From a checkpoint of a small transformer trained on Wikipedia: 9 heads of 64 (3 for keys and values).
Each number is 500 + 40 x the weight over its row's rms, rounded and kept within 0 to 999. Layers, rows and columns count from 0. Numbers have three digits each. The size before them is the row's rms in percent of the matrix's.

# layer 4 MLP down, 576x2304, rms 0.0198, rows 366-575, columns 1344-1407
096:459550480507454499580510480609510502459526517503474523572513579544460438495485524456520511436586470389535431579469486535523466513493517465412456504495504460535554437504502604542487373525516485
089:548598485563468502554486510535518498510503538431503451509523450503452451474508513435472495513539523509542486439499430514480476498544511510493572440476508537524461479476467518550429523491511439
097:424410507470585496460552442514481470442494481499481438492491502483509447569526492519448490520557487537506524465499503578530503448611602464555483534508421501516506537509524441483417499386475483
098:471530490491432517566452538536438540516532483465510527465524478519529474535454517486570556541457452564491502516514509555452512568526503495525537486525504457488482538480473536465480547525500493
098:464499393432444519457480512500495530501502472507561546498515470441504413494512527520433485509494433517499573470522437520453502524545487498531455532514391434538454497458573536514541513587466450
094:495489469519524507530527517493469436465494544510517473442471530451519413614448488493442512529504476484473519511560425532456471530471588539491517471453469545514580525532511550534640522485441471
100:547440571455508513465503482521527523551594479533477428498481446484439472558504470496487501523520447570535517494527505557494502506545511434527520565492478464508506475472464477536550486517538461
102:470484401518429553466495532428510469488473473546485510494405507522538548525510449475503557561491520462473426474531498476543510496475566477545534456430583509556461512557507530426455510505437556
101:481537477498475483498441473554485448495566489455481481539516510490474429533410475490522454459570524483467494532502480483480470506554490522441471486523528527456516463434529419496535514481490489
102:560496486516493462484604439461430460499492512450587492565437492493527484522513447465447475491468522543474539506515483490520493501533542514477484482455517424506486420501498424468545479486551424
177:458531527452479547519505541532504423503554488513492510488540475589554459475579514414507488547518520495498473396566565584446486587477553544481457546553504481545464481467377461517448478471534554
100:524516512510544550533466513454553487522488524563489519558502546515573552505465506441437458485536522443487514504488413433511474420540536528512498491538482539516527512482491467489500452522506517
101:520474535501426495550480488452565448489476475505566509497519465443525488447453481553502454563472526472520531548523511486492475502521505493451474431498497526479541594483494483508512520550509564
100:552491543485585480573533517523532447486581483449454508483486499458477448518540469522532459559481550463498523456508476544477503549547495526509499539423459531428474481450532527534464577465530513
101:520485586542541499487416565460482470544439480493477557509562476419545425506466478487514436559515519531535431530492466548479509578516505514495519524488513519490523509436501504519546452474501560
097:531455513533557525519449402526465501479473454505545564497554521528507438516490393527540449533542494490521495476477528516449484478451458489520478482495484506485490461542504497486480513445476489
098:469506519602531545480502449498539474530495551485451557508489535523510480492461500562559472481515486494605491524503466495531534507494501473410491417441471471456475523480436486469492464529479567
099:453503460490552527518513558483496542517547534517551514440498489443527467461427522525547477519471521453416501440473477491552509522523567526451427458576565521506441579559565414544461569539534575
105:462461493480524477498499574577533457504450502501502587466525478566517445470522499513471522509525508513495451543573484497469561553466462431498481536469462550585458524481459490572489498475456522
096:559500525455514477530527543514429483425520479455560531506480518507559453564498510461492499502554491491527513485478516548522434480546528474501548481499481574481523545504422500443511523471514478
099:537515591394608516589515473456479553539469483495564476533524545460494547506495571508468493490473473510524515508483444444529559574514468553451528510502498523528506523458490521491491538458434500
099:483505484458500470427519459466502536449551512490474508466501494531499459500443525493540571535492515561510475529557505518505424518530474428472448539483544497507585520552480462505524530470498501
100:529570569546522515508523469464484526542465446453463549497500484452449532451512469463479468536492540534579521569441493486580494487576453446487504535491546471517496516469472449506479466579461441
098:487412466528518482425524492504525542486508508455493398596442409415574535491485587559442483493465562428410535575537508565436548433577513517546518470501542456488483545533449460539468466495501568
098:467553453580508566532509476491414531550548532396446536553512518527532577473431455482571438543439510547585542537519493479521500500500561491459507506486405493551555469407499536543524452477502485
100:537558523575550476514572499508491582458491521381478480559503456488552527476594538500546514527438452477523538433481515548471561516440545494512480508482494516479524551458490468460484523448567492
103:529488466503524466501539498439479501493499481490457492479437493530509497508415560510551551488544470504479503496509500492557499549456467569526505570532498535443489540457535474416552514526508543
098:522542556554509500509496566526396450514521456462486548497448458478433468517494484548481503559499484514503479539445445451533520511441525515466482520481440552459468500524469492524573471490472478
104:445469406505494472485532512467429562594500530454586547489535519561496487512502502452544526473451569520431531479514568473496541480550493506567565531495468501445541524471504452534508488466526530
101:494458508463487542469596493393506506530474553489588520545519453524504509529468526500521493555459551538474432519540491577527458518477406510545436550483522510484514492488563482416625430537546531
093:553400501463528420499431482495464526496446500495474487524468554455491506487479460507494479440542521492509538457527515466559514432576526542522518420515477506608565545528538535523448381522488470
100:473501601508483511557492525526571545522494531517506471480427475496469511479505461494448545495458507425495432483538466490500509483595566486408490530470529496432428431486518463501491481539454525
099:468534545562482527509527541580543509526543536509418483534525500534518418523590428497492507478469479511546546534487396456568548462465497511491468457471527488588511455462453505471514490494552540
098:529550458537549504468513493505489515436513442479466457498512486557552419474520530457515454477461520496449477460484459470498571481474505475519569578501492470480462431521495416501542506483442490
097:506463424496490429577498459486471523511506486504505520410464525522455440456437554585508536492473439439528505455506533477468435441552505496486482474477515474531506505548499459447459557512503499
102:490487496456568514453486449511466480501616566500498475447521588530514602494457541487544558477449548573462548518481449438427515528496435520503466539439590508444453518453472485570492496494483439
101:467531495472534626534536446522478521479438539553524486520522519423496494518440481503595566542530480451417547464491520548575508445464495549548482517476477571520472528480500480447495591521443510
096:519450525491541406476517577553548537459532557556489514484503474498464488586553495550461477475540481532503556596479498510502517366527489540492542443441407504514434394557542486510481571475472461
099:532519467421403495539539578436477585567483529558479523443533519536534492518515495508485462573481559514520545479512497471482536489496527480515513500560425496531489497492534554481512527498363548
098:396499557457486522442513435497493466469464513498466516564479507469502506429512408501478509454513554432529459455475523517507475454495479565434463466484548498594509467596492515521545527519493472
095:506520523535475442479544462456496495533521500546501506489452460458528459522495522492480511411568506426540422492541490488532497595477531429490488545502540487494506530524479559405494498577492474
097:479478471506536471517466485447531512501428459521441526441415523486522516521453511454469517495532541522430542532493509449470541443507566489558590436415407531481520506533472501449533528544480506
102:571492476430490474454542473587534536457528438531547472573522487571551512497513548552436496475512572467489405483596440440484512526499537499500517565445501513511487515431555452539474417527562499
096:499480442522463500467433525472515403466521471407507517410461576523473519428535458421484497554568511529547477505527505519485450571577488533513544573502543538423478464435516465540501490439502521
098:536420506505577439565507507508520496492532492517514529506498483449539484453483520514530582577578423509428571515531518520496499466476520471536489495467523476523471537468549543454504523494509503
097:461519495498435493487506564583469515502553511536462468495516561482593541478487550500488452445453479533428545399460453529437475497455500565515510452497496465528529434492459565521552481495611471
096:487520413456542501505515489524537476445454499516546515518543533491517532476535591471463525519519540520492567579482556459508502475490510534525480519482517492453517566468499555531504504523493504
094:468475554563458480456495475487516533528498463520501506519461469561498447589551547495512535610463552528594456468446496505494567577562491395542501441431472455543443541510489466447492462506462451
099:485520442512482481450527536498482491487475470476407520529550469469434559477507553520579612418523486531520479412451517483456457495472490514455487501507479502586477482507496426491497541539484521
099:442410472574571467504546451504509455497542421523462488525472531476535562582492446524523481453500487482495492478471513449559492518519552396498499519503363490479449598498456501454496475477473514
095:530506490513429467473558556476523485594496536538526481491478502469519442465497464485523530465506462510501443495538362475485500533491525564542572440540577509498462437466525529474482493580469567
104:449602552471501449492562478493498468421519515542563510495562509480515498505533487443477476498490522501506468517390533525499448520552513455536551485497565495503539457480524524527528425584508572
100:502529494502538532506494514509488442561473485485510490520504480523545528481535538498461482498458484475476505491484534504548510544545522473504480468483494490528503529439475439502407580509547588
099:539428560476517527520441574447506494583575485439477533512526443465518507543466555566600419490510519550452472503502572499508474544487569576457522483480450476444493458453435562593517396460539500
101:549482536539526490489506546465477462481525543509523519484459538448499544513462437470505455502524559491375480534464500481427574539560498442490518532476462521499478534493460441493512470522495456
102:501517520534531447526523423446557510451453508513517526511487489471497586472567535526560497512537505509409496469448489452510483525465546441533505472472452468460555503534492558536479526505456491
099:521476538481504441530560519444530488438561468466502503402524486545512507528529505465455465504533542503556497530425473491544491471484511442491489471445519490555522524490562439409534476459497507
100:556495473563476432470481494539460496476426443445468443462514480522460520470519426540497485495513475535514497518464517498516429505541501437486501508514466466535499501493497487455508490535495505
099:515467530410445548468476572436488451487560522465463513452483486456497534484529613554499474519527506433463454546537555478437435439552444504569476511462575468496539478503505584479540468545535530
095:496554507501463536476504520517519452540507505535535480436471521501502525533455530457447493496462529557491479524477456504463446496533396464489509460530546559497481494493531570447517420454506519
093:487495502485530437479458496486497515514523517561554463535536516503478420523489519524472489525501487408529478485578445476475500528599476513497481473466449517439470480542481466519510461533444517
104:508546468590460526432521552514496543551489520471521508516476547533446465497496550514497518431553459460501524508492531562497484505526494504519554487454469524429485500520619508504502513550531488
100:476424538537531455461475403458455491489554485508502570541512514554484484473492490502493545547476466545464484552500475443445466478501497497526487492489514427521507435469465494494571561522461555
102:550512518526485550473527545536495511477533548424489559462531485526516519389510440490459564484494493502499489509466504576520497572462536529513419440465512536523516547501529494539495498532529474
102:473491522483417551486579482470443523502477469483492471536557422492527500438478488492510539517536498587548477497488491523535523531508512472430539472428505445505535569520545507458538554534525499
100:496508461439497579489527495459598429469567512516471540508492520454504462474496562505510424488536526483499530536509432512456487498508457509493506485476538496452475555506505510462538459454487530
103:543474443513504479501491513527509497499511459494431507406470528520474478492558508500460533558537514533481449517440506544460519468533528501515524553498557453470439484482500497506573463488444482
106:513558478427470542481512448513570515477484514526494499428526497512501540450513468512598533521467488497506460427579465466533516533499513531461490483554548537572465515416498528554463543460475518
100:483470590553550465467436524536486496572457484498483534452471462528461453501534537517586507535465450477521542487554527539493493453421477526548545468500548520498510478554476461528520498397522494
097:586510464543458580428524413451441487522429537548452510432451460496439522569520476462594494470500536471495480536438516448546494485557508447441529499486501461468451496530468463484484459563439480
100:421517527493452505439529487525559463539464506461454465533502473494463483443501500534534474392536405570522420525514504474523477538528464496487502534509468558467461491458544461479522516455558530
096:543451453464492509470458543530549552499529537513531448489442517566469482532561502526575489482545452549513518520513408408531557508514512529530494484543458481478516493447529436472528452512485440
094:424484432487556449454518514505523544508485528447612466556552453508522522439490434421525468455530554506528486522530497512520492504488600561471463575577510529538430530480504502512532531496512480
101:534467570447531495504498504531485506507494506515536452449526545445490509557513449481428574445505492503490470520476538464491548571483488591515515485495492582492460474490531517554567527433504493
102:496436534508480506470487504482478515488531500461537512542449520540471507445487524487510514532499428551501501540472438493499490505496537535504516465481473570453562491476563521513513529423556454
093:467525465489476501437534525516521491496519527424520499427490498520444518482551419470483574553500513535470579497430527453493537478455486495501486498514480499549415487458494478503499551500473479
095:520447505456583542490522487484569491490536472493473567452488496471471478488477514426474527475422493503541488476488496544484525486500444496429533487486457440483454569505454541469503551513544565
102:467498508461488517489520428545476586478441547461506544520535489463461552546445539525572512534491494522508530483415463473537495520458484490491522513515508480490549543549477496483498448467491529
099:434560505538472487486438484455549522466558466505555557525490453478523493511399527531556534545524532531470526520428448476511532461513517471520464434554472506420538473569475484467484518530440503
100:506528502493592555496504541489503492512456545521499562526505535491487533471566454514454471510548526559466547498506553473576454535490461585441486517522490537605496457531459502501440552481458517
099:493509532473417519564503528463520497513509554474436487542516555425532532476536480473510531561448498523469519429471512464515461523467493512491446451447499470503482533536539492503508431488488500
101:464501406452523594472452489513525511538479476533456454486544488536511543464467519519571498401501494495468469507500511471533508479516518472531512456462516522488496457500538570502625508454487487
102:464606492523470507549510462530540471498514490434533480541568499589563530491481444461405408582444534504499503470493479538532501524526514582529538575538507547547518532546486485471483435559546449
101:521522437534500505520487514544478545490474484486530539446501483467540536508468445532555407479499464598520500560535501476515553552479484430469506473484513560566521553429479541457557515495504551
104:485533529552527516473461492500498539490503472523503595518604441481561514510526546485474521547517568528475436507494527508487516504500460481525470508457481520525529484442535574481443517534527528
095:538520485455441449517506538511467529518568472497557527483471520486506485471607471449559536486504519462495423506578473529478588497510543531520490492475529450501429583477495513508507509552535505
099:549550533524508428499501490526561515503445521568490517519510464510542465503591578511385519539471469553455577476471528477481460435494474514549563512520511453562498439527517541580466516463517394
098:542510485474419579488502474513430500461494508465465505518512518475497506525572545496470488514476538542492492495533530465524487515513420501477558484503463489481536569530525430474516549594476553
099:575524450526456536501492544449530516524453518504533498571532510561497538498484489455517466462475477502547486514470421475486476487506480501504450521505504555508495543486436514524432543495500542
103:476506418498432519465563502513469516523450471518502521491510494530498460462489484516440518489527490522519526493480529530511481426491486541442462449570500450423545463517474537431510548500501513
105:477565458535502570498444555479565441562467506530474497471560441496484464502459525559487516461470545526419496471483563517581501474507579511571497538521423531474493455464563509442525481511456539
099:478581545510473507511411503605507464509524517402477429558532474402484604453468416478461521499508476501521544472496453501479511584528459483495458569562398502551535491529502412545465468508487557
101:561547457495482447543477489513501533500548454494529508526429516446512548518411479476473505507461447470438462503544527462512561470434538547456467497499502459495539457524472481488472494429463392
100:511485508533515501596488545511560459482454449496527529532510510535472520529525530560529536538515514507523561471533537512559471452452555526490487523546498488562567504376540434494547471489465508
097:469412463476477509472492497580520539505500470476501503515506552463515548461596488477409552518452480517537510457507502497485433486494489573453461528431496444481408484403509490512483546520486468
103:454460526531526557484476508511534436434528520463505503517433521464471502481495467512525554575450513517514489568543496520469490540520476445479537514421468526500457513475470574513385459511579515
099:463536496456509562510544479544541518558423521424460488505508478492527517440544528483556449477476476491489437509558482541505513548548460428420481464467490510537510459511541543534487463485456512
098:520462498513455526435522469475550484509507449493452493521507556459481490506545472509520550509492488502493558518483435455465639506499477478579513517497478480546485520532508515486531548587463451
099:490458449557462513526501442483502496454492528532435441436484526549519478499533525516456498483507432495438508407559536541511492524455516533536471485536518465498497490507636529489562481539514535
101:565493479493509479595521538431480452570502495564511527496452518549513472497544508434485502536514501513440435515495522521460457449523419449580518482481570538478539460536502503498552478495491475
097:616593564533544486483479552534516548555512461481549470505529493482571575535492500542471447483476441492460460546578548551457471457479560475528512559492498541561484541487463581542561529529471489
102:526469491540524505539581505544507478497453478444529529549566526486460509487495528543537498572465466513481485496520478462596520510539505548428437492522477527521421504477472443543464549530557483
097:495466437535491507519425552498512491535509544505482516552416515573481580498545468486503521568502539518501465520519502521422511529534461501556483462472411503531478475465545487458486476574472505
103:454527435509502535471507535538473531515462481484494508556473470504503498442466554517570504467460494468574468476557566550510517438525437454492521496528543456532423454507569521487524600547521506
098:547499447477451535485523496484480424447523503515508572470471443460465524463500533486543494450474508442551526438459464399484500522529565488528512518463528465467556497510478507430456473504556505
097:431490516450497453495516503520466477476569502500502532539547468513536513510571477500580533483423462533522542523475502503536478489459489531512437450548555518471538441486475515483443512538559514
100:536484478527488545465473518548503479489513547487440451567578501467514611538520487538507492453424495572507493508478510446444504553464419464435476516483474515461517555502495433485491545566499497
099:519519552550532529504512567537525447457498523505464496532529484528463483454595542440462517473525443509611490474487472551499486538544510495549466516504460476395412495522529547451412469474528487
100:520476480509528469505507520623516509488559482461525522491443536466509530450428512436507485534492483516436471497579520514517486506497542507429441432499485557541485490472492491546460512436517465
096:531556481526513527510554406485545467416433524498509538444494545558490516449415431464505468431400460462507591482490496520533458494462553545436512517485463517462511599543467539439494488483476494
097:464524454499469510466494521490543474498569501522484538410518540539560490534546519524550531477575524534491470456355516461471510515484489524484522538487523560479503539510491504562439483519467474
104:507425558502459568469474520579542551523572469514526500509477531501581450533539522477452516472498518485502488493558471489568461488500585508551549479420471452549583468480528446525522500542518519
104:509432529468533504505530550442526489490563506468474534529473498443519498512522465461503436496502503547436484471483475517432544523520528513530501449466487433428475564490525528505491507493444549
104:478494447491532417531582514518459560555535515524532547488516519563581512485586599502494550470468519522510455475510495508529473543491563499511457538471512516498483484504519447451571535533495531
099:473530477503460485490580477504481477544529523507473467523487542542518485436449497520555510505514432554534485537516416439462498536428515497484542427528542482554478503432461476538516465502464582
097:521597457571554566455535535543508427456544515539562529539453487522551485572482520488489470479555598557480555472448476521538494455452447463491539490495565464538492487425529474498528538540517483
101:488446552491495482523468481455459478547414484555542521509531498464474454540543460456458504568509466445483556454462464496543555536574503393473548440530450518478497493564489521540496528511434484
100:404463552485488454423466452419466517478535592493463468513512482524557502476464522478542463472500563491546497528548521474487452472472458479468464490551512455511497477515500504455513536515485488
097:502519455491492504504487490475495517435532493504505473488505482527523540451559446526451487504502520518520485502553436502538436479467461560416540474532455533459479577509479509488494479542470485
098:493476569536501601551421517481511526484516495524463488532502462561512429551476502508522551463501459541477510542572522470523528653504564504567419440472457489544416469498489500474489475437449426
102:604509452574460518536549561476544466488510520489481505422484480507569469542555545516443501484446571510480517576539473576519462520486552505513493509546533498531524498571525488545466546525523459
099:520577458504526525567477521531508448527534467561524461479523499412516591522478510505441530505499462493458458501623443585492476510470462435486627510472538497450500519415477567498477473479546546
099:537427560452504527410474461467529447479451500539489497481540518497520460481604499481510570506542563460534479533480532576558491435432538510461552517511527503466496587490528512505503518478487423
096:485563520549548542480547463461522576528482473584514554459553439508542479481489509489500419507440499559441525496519489535424496535529490558500566556502540499527546503524448492500480460506543540
107:513448533517509551458491522549494557439533508461439524476465494512492436472446587485550548491416609532546548542480458479525500434449528507472520549542492529529500529490407495462516552501474562
097:432478538479517452470491463503534478500451498479479542540499479506448470513521536484493497511495558563424529539536532490446494491529502497537543537478446501508464495504482433541488428530499450
099:453473419526465540505520541550463544461510494533407486568465480515510510518506370577543587513541490531549487475514384557521468464515491518475524528415533487459546516508506457568478457436550483
096:544513547473479532458440555527441446457445498512488545452454475466483507546538468421499468561442542559511495492450495503507558400483420465478511462529483513547515478532520510431504489511555574
090:537496535465445438476525518470535463460468522466493550499438511496559514590526454522501557505442544547421525536506492460524492581496504470577533397477423496541611524526533443532528409508414465
099:543525469515439442510542423478544577526413525485507417487450480480511546563480454538526470541470503435505514485477496512456511525533525482552505488494488488472462538411507477614451451482487556
100:523493539472472513565424418496524476470482476574461494500522450578426459520431513511500483446567508533493537507510499550534487461550477478456494503469457557442506467481536572591511453502525510
106:528506469513457488507511520483480484461507470509456522475465452503490482483467429464415548518484482520541520466502487480537518589376524503434509460479524437491567526458571545542539513510597511
099:558464465478526516530514489485522469530523538511469489475551453488531472452495527489525511427493467556481522498492505509541521535394533403493533473519497488544494503431554559512570480542556497
106:473520508496541559531564464464522523500439530508533492509490558518510493511515473487482456488485471485483492609552484450529461502530554455420472468467561490541570557475511489499456527592548511
099:591495555495544545520510505513496496500502529567488501421509546501467551573548429506530468564574494531449479458501515434456467530515535502515511503536500537465563490464472463449471484484501517
098:587561415538527466517514535574429523523488499541540459482474523446544500475508512418490504584516513464486522457547481530490521492494473421520525462515569446521606518470483458464472498498450541
102:570435522554450471506437537427533475525466472461477516555485453445504493500490465506515524536433556476487511506443477488531533502494499486497496534487465427564412516494541543463580513478484558
095:449510422526528512430550464541442521480415481441554502524506508382474541543509525467507465560475521534505588501470537493558479507537522478472452539484421532437467489492512509508506489421511458
100:549552490480483487442517554493508458574546534440485550489523565406489480537425498482568479417511448458527477488469453451488449577484559559536476575586486563487432546477487504493561544494477510
098:550511525489536514499493564437442502547525467536465536480539482386498498521457466519577515449456463465467490550536478536510447399491493447505478508465507428498552514517490452439533469506451512
099:522495549438460483504414402537566494533452472500458465468559508452491511486466490494507515524465490491465456474484496487530581437493470429558506524591553479459524472549571482467532494513535551
100:568520516518555563474542497554506550467540519589468483443502509467561427497514574452475494442492576557450573554498507528500483445483510516528510478530502444553414488551462520457511491454536471
100:471543498530549428537432529541450472491500508534517481489468509510513451501480498511495441480501492486479541508495510488521502544499492472550449561511508486452473514483533511458588505519556509
099:499434533484568499458490408504512481478441588449493466558454544479500500493479507531473528486399468509408462483507499474490544523477578503482488445505531453474488564532480524462487517527400475
099:523523469514464518448560483493464535503527513482503532537517503551520481427471535457500505499513437542491494501420588479541514458464484455533498524504482458495532509529526505498478541533507482
106:484476502458501489470485505551472506488544433528538518480426506485517498545504497490460494515508515520489519474527499539535501519482463503467559425419487559480475513502386487473492461477468468
094:467619503472468548522439484492473461528482493478479601545565495503479499421472539507454505516441492599527492580497499509459511490486489488473442481603466507438466512462539537512397532480531501
102:482551498451542528496485408547517511503485470469442500486533482548492513543511568417526402504447519448503572543498411412549405513508550496463523502452534489479524537502432534507533543534511515
097:557526535412479469504460515432505527482450462489518488493403536406428513419490416499485517520459489503441461501442491554481505552516499571477500421488496479496452490480528493554438514488463519
096:522515490490548445511477491541479430507526494492503514472537493495491479494495582505521490473486588558500505463564517509551548530436527523473477516514463496471584548494456458480557512526500510
096:471428499515490458469473411517503465442414504572548454535498475504515522486503512501456454458391553431539494580469589430490573473493463539459525512517441532599512487541509538526468478537520470
099:469524470467427576516499525521492516459515515400567541558500558503505439523495475498502543460566582521492483501531488483504509486462524491515513441490536528554530447538495518528483462509504471
100:502551474494485430450483462488447515464523551503514499481463525534402598468444503561508574522535485441564468485552461496536531542477483523596616449491450493532565484512475541505547536465494536
101:486512463450495533545430499520535442488532521470481447444482557460543459566523609434529498447559480503569500413473493485508538448493468547439501492538550528464511472445497464542510451572489464
101:493471502424485494529516531504529532480517515490527567485504483467470433484511507458488516541511505614489454556503499450575495486450530607541474545509435537483528544515487517559561413472442507
099:555535567536512481382546506562500510505572516499559473557471457550456481506467444517524553425490500494549486497573505564397486615526469504497551536510474443454433520450557475539484538471501544
096:434494449403514494540477508473542468501530525608492475496461546498533484534547448466471480458495435470555447509494584500550529532486570449482497515462495502496559510505513503507461453496515493
098:538519475493448522499523509474445475525468533485498452492464547442555559545512516537528526499503412521460491527512521463439512472612441450490534543487506517437561434522521514444525534537492543
112:529508546459537476482462465491491498520474530499535582547465518509534526539526535526406491482515531586547520531453482498475475425467427484539574457493549500555491457505407496431524469465462448
099:513509513503516549504451523468486478493535491533529537527490437485500518495566501487446435473506503537419472526595462580492517435528507506489471504567488569461562489546571585529421546450537529
102:455499446500535478523493496447532422519490482456471532470525474515543507460465487494484520527450499589510566467545550511511563533453536487480494532418476556497457511446507510431510550488495534
100:525565522577542493464476516535455502493513529511457510447472511471467463521505447489490399488519551494458533505545570511510497502553371531424550472578440504479552538423476449479464386469495514
103:481533455593480490466476523493524518515463555597525486532478508528505471526545531523498576598502533563508505503442550421539527529462507500522523434534501513500503445490511426546421563535538437
103:504524469454468456534507546491458557528539560442514466488494525493475565537507489583510494645500531508539516442519458493498414524523463448459472552484480415544443521551520478505405489450524518
100:517464477499508568473562476546502480493495522538541509458496475553529462417463509459470496492476456473527481487470505509437491521467526464533508477466485509526567492527504478473521532563461490
104:468528425490539454416497464509470467493558478513496546488498440482498538444518524457454524516537426552534504519539520561513542539533521476525533536472500569541502510468488482491535519580483517
095:446524471518489463492464481461474549535474515443493540506531509469508544437486586480446554493453486524539470473496530506454509497465535576505469485519507537524500477519518493527498480469517559
102:589561534473458558578421521479464474506512485454511548405479494462505473540469468548443538460475501525526523509511505508465503439504475463503475521537518455504480538500492456460509463505443589
096:439541456476551498469463545469502503486470537489490541493478495426460409510465471501412524569533476602438527453490473503515466497450493521474575507483524506493506531509467496534521535504470524
099:489480504499462500444429526494518502549516476463570511546509498605456466482449575473520534518482474512451366457536525471483578464426545502438521484496469510440461517499589437532560464582524493
103:478459443473533493503500451501467462482468598560422479481534531477552610523455544474576515501540568494534532524468514446510565494504521486502482515493484523559513519467507515459476576485489527
104:488512439521487543480523488505480494523521481511484498443483532464474429480495583473500550606473488495479486530549443485494451500536512508466429493518448519492470458488541558452443546529491501
102:477510461522538484390496505506502523507498479474522470456525549545497478510483595467536483463503535500456521514546510511512427521461535525426546510562449455429506482424494507524471539551533514
098:495546454504512513502550517462492453449524498389595472527522493506473596459469532448545540454509483441553511492487539528446466524521492556461519495506489578477468456436460546509454466518479496
097:401544539444468537452511639503471522465569533532507479497510503573491427552430495553503506455520461478507529517468473490492523481433458520535459471503488536486508489456507529510539515581451534
098:562524559465534451464509502509543429549497499485452493531432448509470489502458500602468495445579440442504503537427471430387445442568469516488476475579522460530543488507464453474482533472592499
096:549515494523581504505498522596513519517426553491521464519437513494521484528460496521491528493450461422556456501475484508463516561572502560506552467527458540492510480446572505459461494449499512
095:471525500489535490490499477491536522486497487527498478491481496518454501483384503500525460488506524527494421442528488533462537487501501454475565462525576479472529490448495545497440497398515537
098:439498529481428479588500445532519563443538532495528527524521467474521502509497506517508465447500456508546477498498493521529482521430481499471474422508567517553523499482515506497534476478485523
105:452470407515429460491582444530458492442582507447584481470560486563505424542540539487525481456511515503514501464543461518529502549513477520442496500525551477488496481459505525520509592477560580
097:541528479553479571514475539489567500553463530459463559472530465504543500538596530531526506456463484487521492495501520541538510517497470497522473489539543486500484489495528468495458503462510472
097:502524468500522449467505451503550569520557530422571499469477493480525465496518496475436472516511503432491523496519495606550491385497518573479464492431554542434518521516503505533539465484500442
103:544519521523543498473508567488523555447473531516513486443478563531490531557525518512468501508485468514546480578546550532557567486497456524463583480457501531455589479483457526486526492570512520
099:554472442448483501442475491472515510488499548510450517476483480520530535466498520458494490548395488525463523529567506496448448459474507466510532437465546518536513454499524526510631495545463524
097:559481619522555448487577502554499554524521528525540460487479450512502491563511522486524485520518455399496465478520472504528515509504519541489534482513527515503515564467493541530538489449501513
102:496517461512444545569466528507491521525557512486502483519403527445505596465486512510568401439537460566465570514459510528487569473526573605432536509475520429467579566478458468537507480456517481
101:481504511461545506504502509512504494518522484532583517496479424482429465502458442496446500457502498499429533512506523545508473510520508528571565474494435540544499409495465491421515441455581456
095:534459468522451507489499500530467483465542500484538499525508464471554500476463462487504536488481541577525502511519585490544496464509445516472408538532440454463491487492483506443518477503477448
098:499503491476512520434453502522545518549481478510526416459434468500505576539492483548540499461485496451510530576450520509456446549534528445524473517495495516466500481532473527485527536441502521
101:490513562526434559462450480499460612484512543503522470443528493570503520459457482541497527461533471480486498454570539453562473547459496472493526476519512424492505516451476576447528527505551468
106:434475521491528477497466491508521484527457482461500414562508542479564483512545515549437508419517486443507435480495452558555540548518466559437507568523508488559470460551528538513468545509448544
095:582440547555471511490524496437426503528408497530487548499562528537521519486537463424436560471555513511546525520438458514523472445480492464491499479451516492512490409524507495533494519530516434
101:542493558501486502562503454489527533463569524534541550481484466513504541437507419477494547536549528497512507508464461486464508523533550538543530450472456481506498520439494533529461504479524523
095:542462520556517520518580447472507437481436505588554414420443535491442454522564504487489479529504492515562529485485520537414557495489457461447495469473496546532562475546489471550469465512559464
100:419480515515437446463453428504546449487544472534519558509521487470478486518459498451505476502425557390513486505425514558596435427451452460573486463458494502428544485492524482453564469520540454
097:582473464503486483507522562562510508573475446543495523511545499509502473522527468521518458466448470419504457489520499530483578452507537569553471532511480453554487516523504537509467559490407447
102:526431516561553513504485456521451528470492532598505481478494475455528508550423539506551487497499479505472533527476611568473472452467473477490479514566506514500491467475433428558516524490481495
097:485479490449488602518499475532506493501510478520435534399525506472501502487542463584510471473553523500473489494539522474482488522477424452518555457505523560512581493467544540536547573514478536
098:510539459542468546472531504491518482555545502475516450512508480481466487469536538535490453495590450450456404517507573533486506531539545501499481479459513473465455549507492462524464461458525566
102:509474511469435472514531447509547504555502479560542482505568476502513489457518519510420554504487542526600495545581509512514540456483387487500447505464459499444512529521484521586498417505533444
100:512588501483502592609523504531577536540579492470501470473481514521507510518493420540478554534499485586503556535482511485512509473522484512465443516498468572501531497447435524522457547557487530
107:460485498583546543545500492470491488490510491485526490494605501529523433471473511505493559505497493525456469464519470529531537524512439428519522528463513523515496487524479497427540502536476525
100:512506513497520423507526511533479545596490476458545529515497526477514550515516455488443434527501523495499544513511507419530543518519554460471468545421506492537493446458516560438419511457537494
096:553496533532473503500528483529454564527519516570559495514517487548526451526413552456541497458523532499488495525518476500489528484504590507400451508500435556531551489527510498555531459472533468
100:364600522404454571572502449460508490424523477530538500531603476493527534483488474511492575498533454600449481487473473526459518539442558418470551485463473428477536573464485521489545553520514554
098:485486508474446447408462473542492559444506521501476406531497509409543530449525524523497507458549508520495537501516589415534424495568476486560488502477479506465579515482519515513433517580514523
101:503505468524542487510521530513461552511534520512521497538552477549533458462482493498448428505451462548493492492507423487459521502509597486490458473503512551558463466453486502510505468498508536
094:476522513549477542536553532579505411534506508480503488530478487556560554489486488539469507548512487562494461530502568525546501547508491499467510488484475556561482471469569510517459429506626544
097:425446491474450554532427581519474507454499508516533489530509527538468444573559501493461507523503582488506482502541512516475484532556492480491496493538513467412560449477471551393565479560465482
101:511491505419536525456520573530532509518516514500463471411473485485481514518545448516546631499458568517524482507577567487526471492514487531487416535501497508529502528507489500511497516494508541